From a checkpoint of a small transformer trained on Wikipedia.
Size: 2 heads of 64 (1 for keys and values), 2.72M parameters.
Each number is 128 + 32 x the weight over its row's rms, rounded and kept within 0 to 255. Layers, rows and columns count from 0. Numbers have three digits each. The size before them is the row's rms in percent of the matrix's.

# layer 10 MLP up, 320x128, rms 0.0771, rows 301-319, columns 0-127
099:102150110105179150169136083110126087079113151127129151077131119185137119127163099199116115121136138127109168100100108136159102138118097160188212119097091171135131111090083102088119083140116140157118070176069178097135145153152137130115104163183125119112179183115148152118174105062162149111146098140154143096096125152066074135108054120116121175109185078082118101128165116110170153169126
096:161168107095139143076117163157129155201080123119088096086160155105090126113130144107106199173086159147115141135165134115172146107118110085135147141112108137160139186117132216115086110120131070089141152085077093171111115088105144108133082094088086089145208140183133154129097115081117098157141098146140171125124105110130185123161123193130081162144141067091147109113096175117155077113105
095:178097088161102143145120128146106121091102102152121128172080149140122118128125136210092081155111110139116102141129138099151062109088131176109135159139090113157081104152147136072172082082166116115089116104192166110147146099084186059130134122097146191142117153148144121094085072112095120128115150143109158153084130149122128099139153119195104151067128097142166180180172131120222087170130
102:115128176155176143112188066060135145083176049132167170148107115102156134082142118076139080171101142120105113127152138130098174152053162110198137151149122139077069160092140126098137134107116141139100151145178193122080106113178103117088111154173128096171107147207159142134111145109117092139088084123179087138094098140170086151133138163160108086081110128140119130153155132112148157121144
106:100143109140168148106181128133076168106091126140156139104149107143170160098151173137083095136119107158154124167109160155133124030104098101136087102091123138156161166102035142167130161136082109079081087143112095154110108128106139109154127092109123120161097138186114114168070155169121088141127148054098136114096194110107101099115127144137143227149095148136145166149117074121118133105055
107:112113080123164151087127131131075141130076092056067125143102126105136097134119117177137154103136110145170126112102147140131089111142114128128112151086111160070186124164114143089093103152128089142114122069110110076110118145060147133131178074119169151105114101176134129158114166144098046150089109137105122178087170131170093113103103100203139148103141080126085179155137062181118065163176
096:134162120093120129129067146135088122094096161167174180164096071123164169155147112119061120113184056066069129141099071094171089107127162081106136098116119128166114137135108108116132118160116060114116121159106129096149153153227145182102108174114096126170150208133130104110177126133167132076135116105118113092114084123126120137125120144087077171190137133120144158097141124100124168157095
096:103177118098097120114151167151103090183144118115096094203116096157111103131142063122124121141113150141145147142196099175143150135129187138060144095166139154084117137170171114141088100139073133156152155103169117086089104111145118126149146146126118105138153188063126172103162165161156139125107152136146117123075154138137146146073066122114166166157192150174097178127166079196207148144116
102:139101114132166185097086154103139122157146058121115077154130120155104085155087067160137092129140125122154187131130151081119180142136087102106137133132102101166124147148112167092064104151133145158127144124162152114099150102086151154164170065118134143094061065087175098046138088133091156134124145139134163173139131153100142149108124206097096173065169182093129151093145093111132119154070
103:132171087192157161148102146171084104143087203141118143186134160124172136172128159121154112128124129126136110124088175123182136091153061142050109137144135191205077129086107100119100139127147101158148104131119115151097138173107142143158138161105133132107098186166085138120129109107082128089112089132191208160129127134155126147127068175091085144034127126117126100138112098102171135135144
103:131097125146163066085151147129131129066123136107173181110093121074114145155127108079096171142127111108115102046147154133167108104075124094123170159099196147097063085151097052092052133140128116081117135095165139122117131114141139143192175101117147143152107108106146141183186105105135084143170118147143162087058168149118120160159143155135115105065096145103085125139152112175155100153147
100:201048102187178179128097105158100097100169173118162145089123118107142113069154145153112127166131082103157130152113138090140141083136137163138122143133042150166087104096145163149128158129117078137136103132125141122069155099159147152090143133109155136059122176132133105179092124142106100143145152158158145080126132183148092135180139102123105069152118086112120081110045149059113073118128
101:111161155170132124185153197117125142205181066076095103149088144115124106167115204155140136200153132165169121137129171147148134130150099168134083122167111130150129163138109123223156102158103142061108152098088102131114124157118107077137126172165129136139150070084105095136168134133161110091131164163170108177099128164144059131105140085158154115064135130185120158124158138131122139117142
102:141114085099164106127145112107079113101079073042168124200173153189078159115132127111082099103107132092090135180145207099075156168164139098122140133076107153116102099152159143132084094144123202097175158165180132151124123102092152078135114144130125132124125124164150137134099090106121127074129107178117105124132085104099122159127137077103087141135106100170143101121139155066096087196138
103:183163157129158131089136101098156143072152163137114153160112142110097175158121126119089119102121090158142149095119128134174151171082155087067105080111098142090065171050129204104127176164096113096137126092110066142134083167135081158119160111183103138107063101165072130163148140149141079116152133132123130140122131164204136116167121107121131122122096143083162056162111130164115068093132
096:139136091169161093109075111143083154090162114110121071089085074154135113118183143142094179115076121132057142096157115152138090166136092140143195197151170146086110138074149180056161178140165121118071154138135093130077121096144160095128137148103084127130125105136055156138146138125116135144166131128147126131127136143162129112112199124127141117060161151154195084162135159155105183104113
092:143100135080157125117135148092116106138154154111080132179124161158129176110136156155130131119136147121128141124157181152125162190163071130148074153173185112133080152144125142028156102124126103166081061108092155111107137150105172079131137116118112113129130107089137149145176069103147163118150084194159115076097085121108116218124143183151136150136107114081149079189127180077119145174123
100:151118058097129094156139112105157119129109181150066079101154166140131124116184116120137147132134135093145079100136181058126125139139122128129081153162167073142124117105170127072077129110081179138086137142180151185141126105129174123072187067129123179122145188107140091114142115111089145089106134124098110137112057094072201148117121113151106166120128035131119115119122109084115147104171
101:118121084136123178087175163112187157164124167134147193146119125131109141137055151118109162079126062150112163099153132139127109163140161143131168153106155164077098108113099141114146159147144157107128157134126173203061111104152131150067134100050152111121119131192116157120078156122143117180156136119185099100150086136108145106116125119039119103175174146135179166075076148131145082126155
# layer 10 MLP down (transposed), 320x128, rms 0.0995, rows 301-319, columns 0-127
092:089142160158139138113094121161121102100059077133136159089156169120145134113124157134164168152114132154133166132127126130057105214169129053087159126138088086110140141067138117089119119147204110132135120203156146149131182127097108107082142118125144108058136139150048193169130172141088147174119144089142090107101176123122095087101183107182142134122092119141149089087154107126111105106116
092:093116148194164145117107128135112136144120106089173139199107129171109139137162109120144147101157146127152095124108133056145152104146170191140111089142184115095164113163043068144105152147058142138063105164107121100168103133161056171157158132119165161115142167072120142160167111167130150081086155118126107171128121116125135077124076092105152067110055150144123168147089182134126126112139
090:158111158186074080125120174125201107197119154126113145188159139146097168184080053080130151113201141094130129087159170166122139139102115106154130150126193082139119189190151123126113127159129115143145120133108061169100089087146094142169132114142140150065147134152074138114127140149127084103099084080152138161121098161156129091120131140157153161138169157154182071128130136135114173146097
099:164120148151179123138113161099117115122139129135121109113107111115178133081116170089170091083111203110067175105156117166150119169138074098123127094092077047127116146119154136114179145198145093159152096134104122127094164115086158049167088154074124138068172092111088171179082124165180059156085100101124120142109131147129117149088128145090137194144124105114162138094141141102126116094112
101:127144099153141105165132130097127125183134114125161152093130153132145102178086120140087089077107111183150120137132089124079078084149142099173139197115203152111136184120148121162074221124083125175117121099190176114128134128105093153153095135182165078148110121173133072126104125129185142111181104161147126168117146119161116116105171156085119131159124153044173109141077113104116158095092
102:131088111104172146173127070132169119084155143087131156116094110118178188133170185121166126104166135155114100142146126200115092131112144154097099077208124183148097148196119133150112114103161107149087163150103120103119060140115171168119206131106123116112174110156154073084093133147132112073077187094132142205135107098130131143146116105140112137080090132137081162087105129130125161080119
095:127125106144158116093132120103199140153080112123061110135092117147140128114129096153151131091144104069165140114146170088082166121110141128100132088180114188136105159119126157176136157113120127128121155143131118153153073142130149104084118137063155141157161033149130112141078118116067131102075125129136096130103174154154100109115148225153096173074117089139141032167171144150174093079129
099:056110101113122017101088115131157133108142159133099110137115199114112116196140142126116097106069111180111081110067101137174124130091144124166077103089145123117087156122104073098097164142111121064163140137114139093087102082124153125099171131110109125169126107132063120079100146078094109152127139161141094101121161170135082114123143066143155148138092130071088127115105058080107131139154
103:178187150167104199138106149155129085103150064068103093108092094116084126150226117092104119153114104114152137187081139116100115102159105089147104129101131153150206093154156155134115168104202091105107157083130103086108144092118126107124129092124172130164123137111116103144163143123129128160152154173110138142079110125137123074098121215076109112131131110140147060102105157086133169093146
103:130097051109099141132102133172099117156072108112093176190113157088090127122117156172154110153105161100176068135120144189184130171146108142129129113083195095120113135137140073156119202115088113085186106084097086128068115155150110143129140193085173141108131099151112136139129139124177144096158150153085109140104142127143129092088205140174083141128144201126150108126117169152121120124176
101:111152121149141108131112167145086161184140116172143182098053144117157174102123164145157123073110109181141120177098092082182058124089101170192162128126149083152152181169199103119109119172168091218151143136099073104159128118129140167172123136147147140131143149074147163102095132166122115123101119118130081101176115148131147115183179129133129108145069145120087179145128142168127136157111
107:074148158201118103099148099102089111131125087204133091186158073172153151156174113124138115163123150125163156201139160162109197148111133120178200166123155134075136151149108123155159078132135085120132152135094174128092109166147166120092168093168134144129119118136126141091135144144140108118168209126147122146138106128124152110060198130203123128068104154125174127171128132162087135139111
105:027161064160113075160106137109123094102078143075095142140157095113151117137118176114107157125099126068184095141140137116088077161158087099129123121167069110138179181181113147155165144107084103139096110122135138156121092150174072105089072100096141173110108113128152130105082140143126085138127105126170145123158108185137095146143121126091105075118128131120062118114085096168218144120131
102:138144160139084159123083087144130109174123122129097090217124097074104121111130075055122148162154161160104151108161078030133091116142100120176100167113179138125173128145083186113095122186136098130116062164076113124187152079100136099174123124182131084108064136117126106116178107139091127143143150123133150189157126146127162130098146135098096091115161137116135087175127097157140140141094
108:082135129193062154103138167103155155109140195114172097114113122114115133143101116157094145147150165171152144137156149121176088165181149106184159138139187066132125170121100143099124146131053092089122206145075144081160058127152097159153171158116150180059137165073125135106102096136089133121148164152185095131135143135131157085087116172141084159110129176087135135102134113130104134123161
094:179179079073168139182101143181158097137126158091133185169095134105116146145123125116165112153157137122134160129125139178125113152189138050095104139134157092107118141144093104139135137088122168131177127153120168107173107176110166159126143127192109180133128113158204159093124230081118126109101088126118152085084140132189116098114101101152135087130110168048122111103131121099139137168077
087:091169097121139152183152120137169204120108077142155071105175170062107077193096146093108103125119123175096122152081155066114133095126109174124086155174123115154123102166089150107093160132109076111094153128091187106072181141138145099152112107076121111129090142099109140107160105175150116154122163165179139140122101086149175165060124136117102130127102167137131084178147153095084107114090
105:135123121147137093096180132120131122135186159157114125138139125065124199103127120132150095097147155101100081186170144093090137137086100117117132162151177126155152130144156140111082073171044128134116111154121151136089154133091153153138143107108118126158144089137092150153113123173122146127196068138162184161156138152121167114217194072103156109185183116185164127163154097159097170175089
100:152135111132115128125075105122200104197121213114088117105168183126130112148147126186086121101136126186144124087114133138102128151115164128141160166123091173148122124131086112114117108095126093118155110117105131104082114099064158204111184149122194124084067103115122112129164081103101158128135159104110094102154114131102130109156135110102062192200137078130163142167069113116124166115201
# layer 10 MLP gate, 320x128, rms 0.0782, rows 302-319, columns 0-127
096:086134142166109119109138072114145072116174134053177129110219147118076178187122121087145111098053118145099101132096072154125089166136094113120166134126157168132166112137184080117124123183171108059134135143110114157165104118130109138124131030165071165116133110153101160163146152165118154155124122141166095152114101097091149137133192183093139120128152141113170106155105145129162103138142
098:118123087118088114167105110179121083049138139113127148093100144136163138084126115134089146148076088156130128144108148115122135117055107139095104150202090087130188126138095199137125106100081214152105107157103120088107155168117177124138105135091126190131091115135146122121123045128152094147142102119133129169122094173162152049142115142123056181087186148124175132117109124135172119165116
101:121113180069177131161098122117170164095147129130144131115079043113142124165117112106146147110136113110108123097184127131165129156146161165104129089177093107111165158101168050098122127133094075125170082180075181172090148148139153135104138087094115164073148179135119129115117086122157088114167099087170166128172053082115081121172135147125118138089125135122080128104156190142112065151113
105:162108109142140118091118086109123094104172081095105101129151143148171095101120181191090122123102132104162163148155164101188085077086140115122140128096139139129129166110090168131192123099109086167100151125168122116118144044127073145125132111082073112093151129144104166078115175130162117175077203160084149133104122173148121138171188168106181133160169105100157068154125142081169115137093
106:144164132132089109135141143119072134167114133154134098165162089139085087140113054076104222111125116119098155061142117165102148123084134115100151165155168114125144173118135137144071124129155121127088095161122137107146177173160136077147150170168088120112175116138103110147116094086144126181223095121166195123115079088081098086150122105114145082138123186131102096096180158104128138077153
094:111138131150107145086115149205173181153102177105084148116145090189121186111073164150113150104113065153148086110108131134163065075131135154139103140112161159207141104138146113157084162150070111107145139121093091062125125146104127163142077111156100113088120087160102079192139113089113145126169130125164108148096158153175132152122149110103142104070175121052175095113133162124086100125114
105:162109143160135118143085173117111142106097120152138208162100151175081123158175121088136073207097116140068153102062101115130080086057162110120096121085137151107105133187117171127134143189156144085134193104115151083126099089183123151125079142111140132104083106137078140083131139112122134105120098164110160095101140148114203136136112041113151132141135149138138118076151090110149100164102
101:120140159142156085178085102185140148146178179105088097096124053142148154077170157123101151153140106149143149129150102150121097134142197191156148118128149158141167180106174093163141150129114122154093066119138117128113097160092118132151117126228136075160157123101132189101050130146106120127137147114175160126076108100114049158168101110137089107116123127118126139049137192109122124126146
102:114074184066129086125173151164116162150105086190149113218128135145094143081133109114061133108168110128122157132125104058146155147106114131144066159118129148125131126164161137121154170177138134088056157105127156082093094111147124081124126128172156128102127108206131150163163113140139095187106093153146149152164114155101079104085109158116179125132121094133161166096143165182176120093183
100:141083164101174124114112106114149125138089138138084173100123083138149118105159125110135145105061047105127186093066126123128131069093138097133109157106107116154136190121137127160116166085143155147127143129182156116131177162127158048120156195171109057153203116163109128125128138163180095169100098093205112149100123130160164073129189124108099115122093184141126159112155120146171126102130
105:099166160145118086176082126175140135080099077130132175188165132136115134073166137102108096126071096091100111068094155072123069181150131140190116137113141170158082131088135180122111080110090152137115062075109155049102052114177172122112099136172142144145132150158135114143138137166133188133115109162129161145082092093135106144103151092141114132118153133120160088158148103138134177173124
102:150163141135165110117107107161050141093175118151130120109107109157118132159122094126151134079129096045104163123135125127080114086105178130112132109157082159154136159085127164094158109125132177112210101096122153152135109148136123211122081155114137237165074121071163132141179123096117103133208120162115114143124145109064160119177147126102130167160132087167118148120129124087087123177113
105:161146131181159118096128231124122097123124106098118103144098075102107135132144093108157121115148118109174129115151143121134158135147145167145107110112141150153092153145173175214116127130190137104144112107152155148131116105113104054114146141184163098167066090135124106086092086102133152126161093132082132123081120154129112123136243158159137090153100133165058142139125141068068119113203
100:181119100133147099089150154110163123194098134097103116184169149062101107107124197134120106106101139117129086120080115086120178108125115150131103085101131152077087153097154138101145170183121130138150127105160220148072137159132107101211158130115149185139090099183134111147199119122153154107090141163127089145146129152125116180107119221117166114090112141100122181108109171143137166108117
099:108132102075158117182181134102067155078118110147074047065131107121083121084101163140172104130141128109149086111150146124100098131104183147120157127125155106116196071108121148094156140207144104139091137186150099168123138120102158159122159047147114110119102157141065146169138076146131184171130124094157074123099186077142098117109124154101155138108145168107133128154171119100158117133179
089:133204104051144121112100102112136177139065158139125132075122116142142100206156108085074073164111140161172099147120115098124131120098203115081136121141099138132152159073143103130075094073179113120084178165189140144121136133102108129054092145148117184096135121152101109072133163179090091148120133161161124098134144107178172117078126140104136142131165108129176122086125088140120078133125
098:114135092066109081115154104140149092100144148158114117188118126182162135081081200099107110108156169115163083118085131098132149080095183120138082150086117137126076106202093109096145137135164142056141091121053057114122132137113106149115141130139138174164134131088148106102115137161128127191148157165178068113152164143110092110063118111125116084116080093114094155076123152121096180117140
097:137120147176131195132173089067092085090140082149142176134077146129184123105100128099145200119124117119151152115174123121168163149132068111082170166144172092119109146108101099114146133151141108138124119153060127129098116144193125107139141164129019105114104153158131160111070130157141144115106154140135114118069070143131179155113140121112197111109204181137110167160160098101170104114141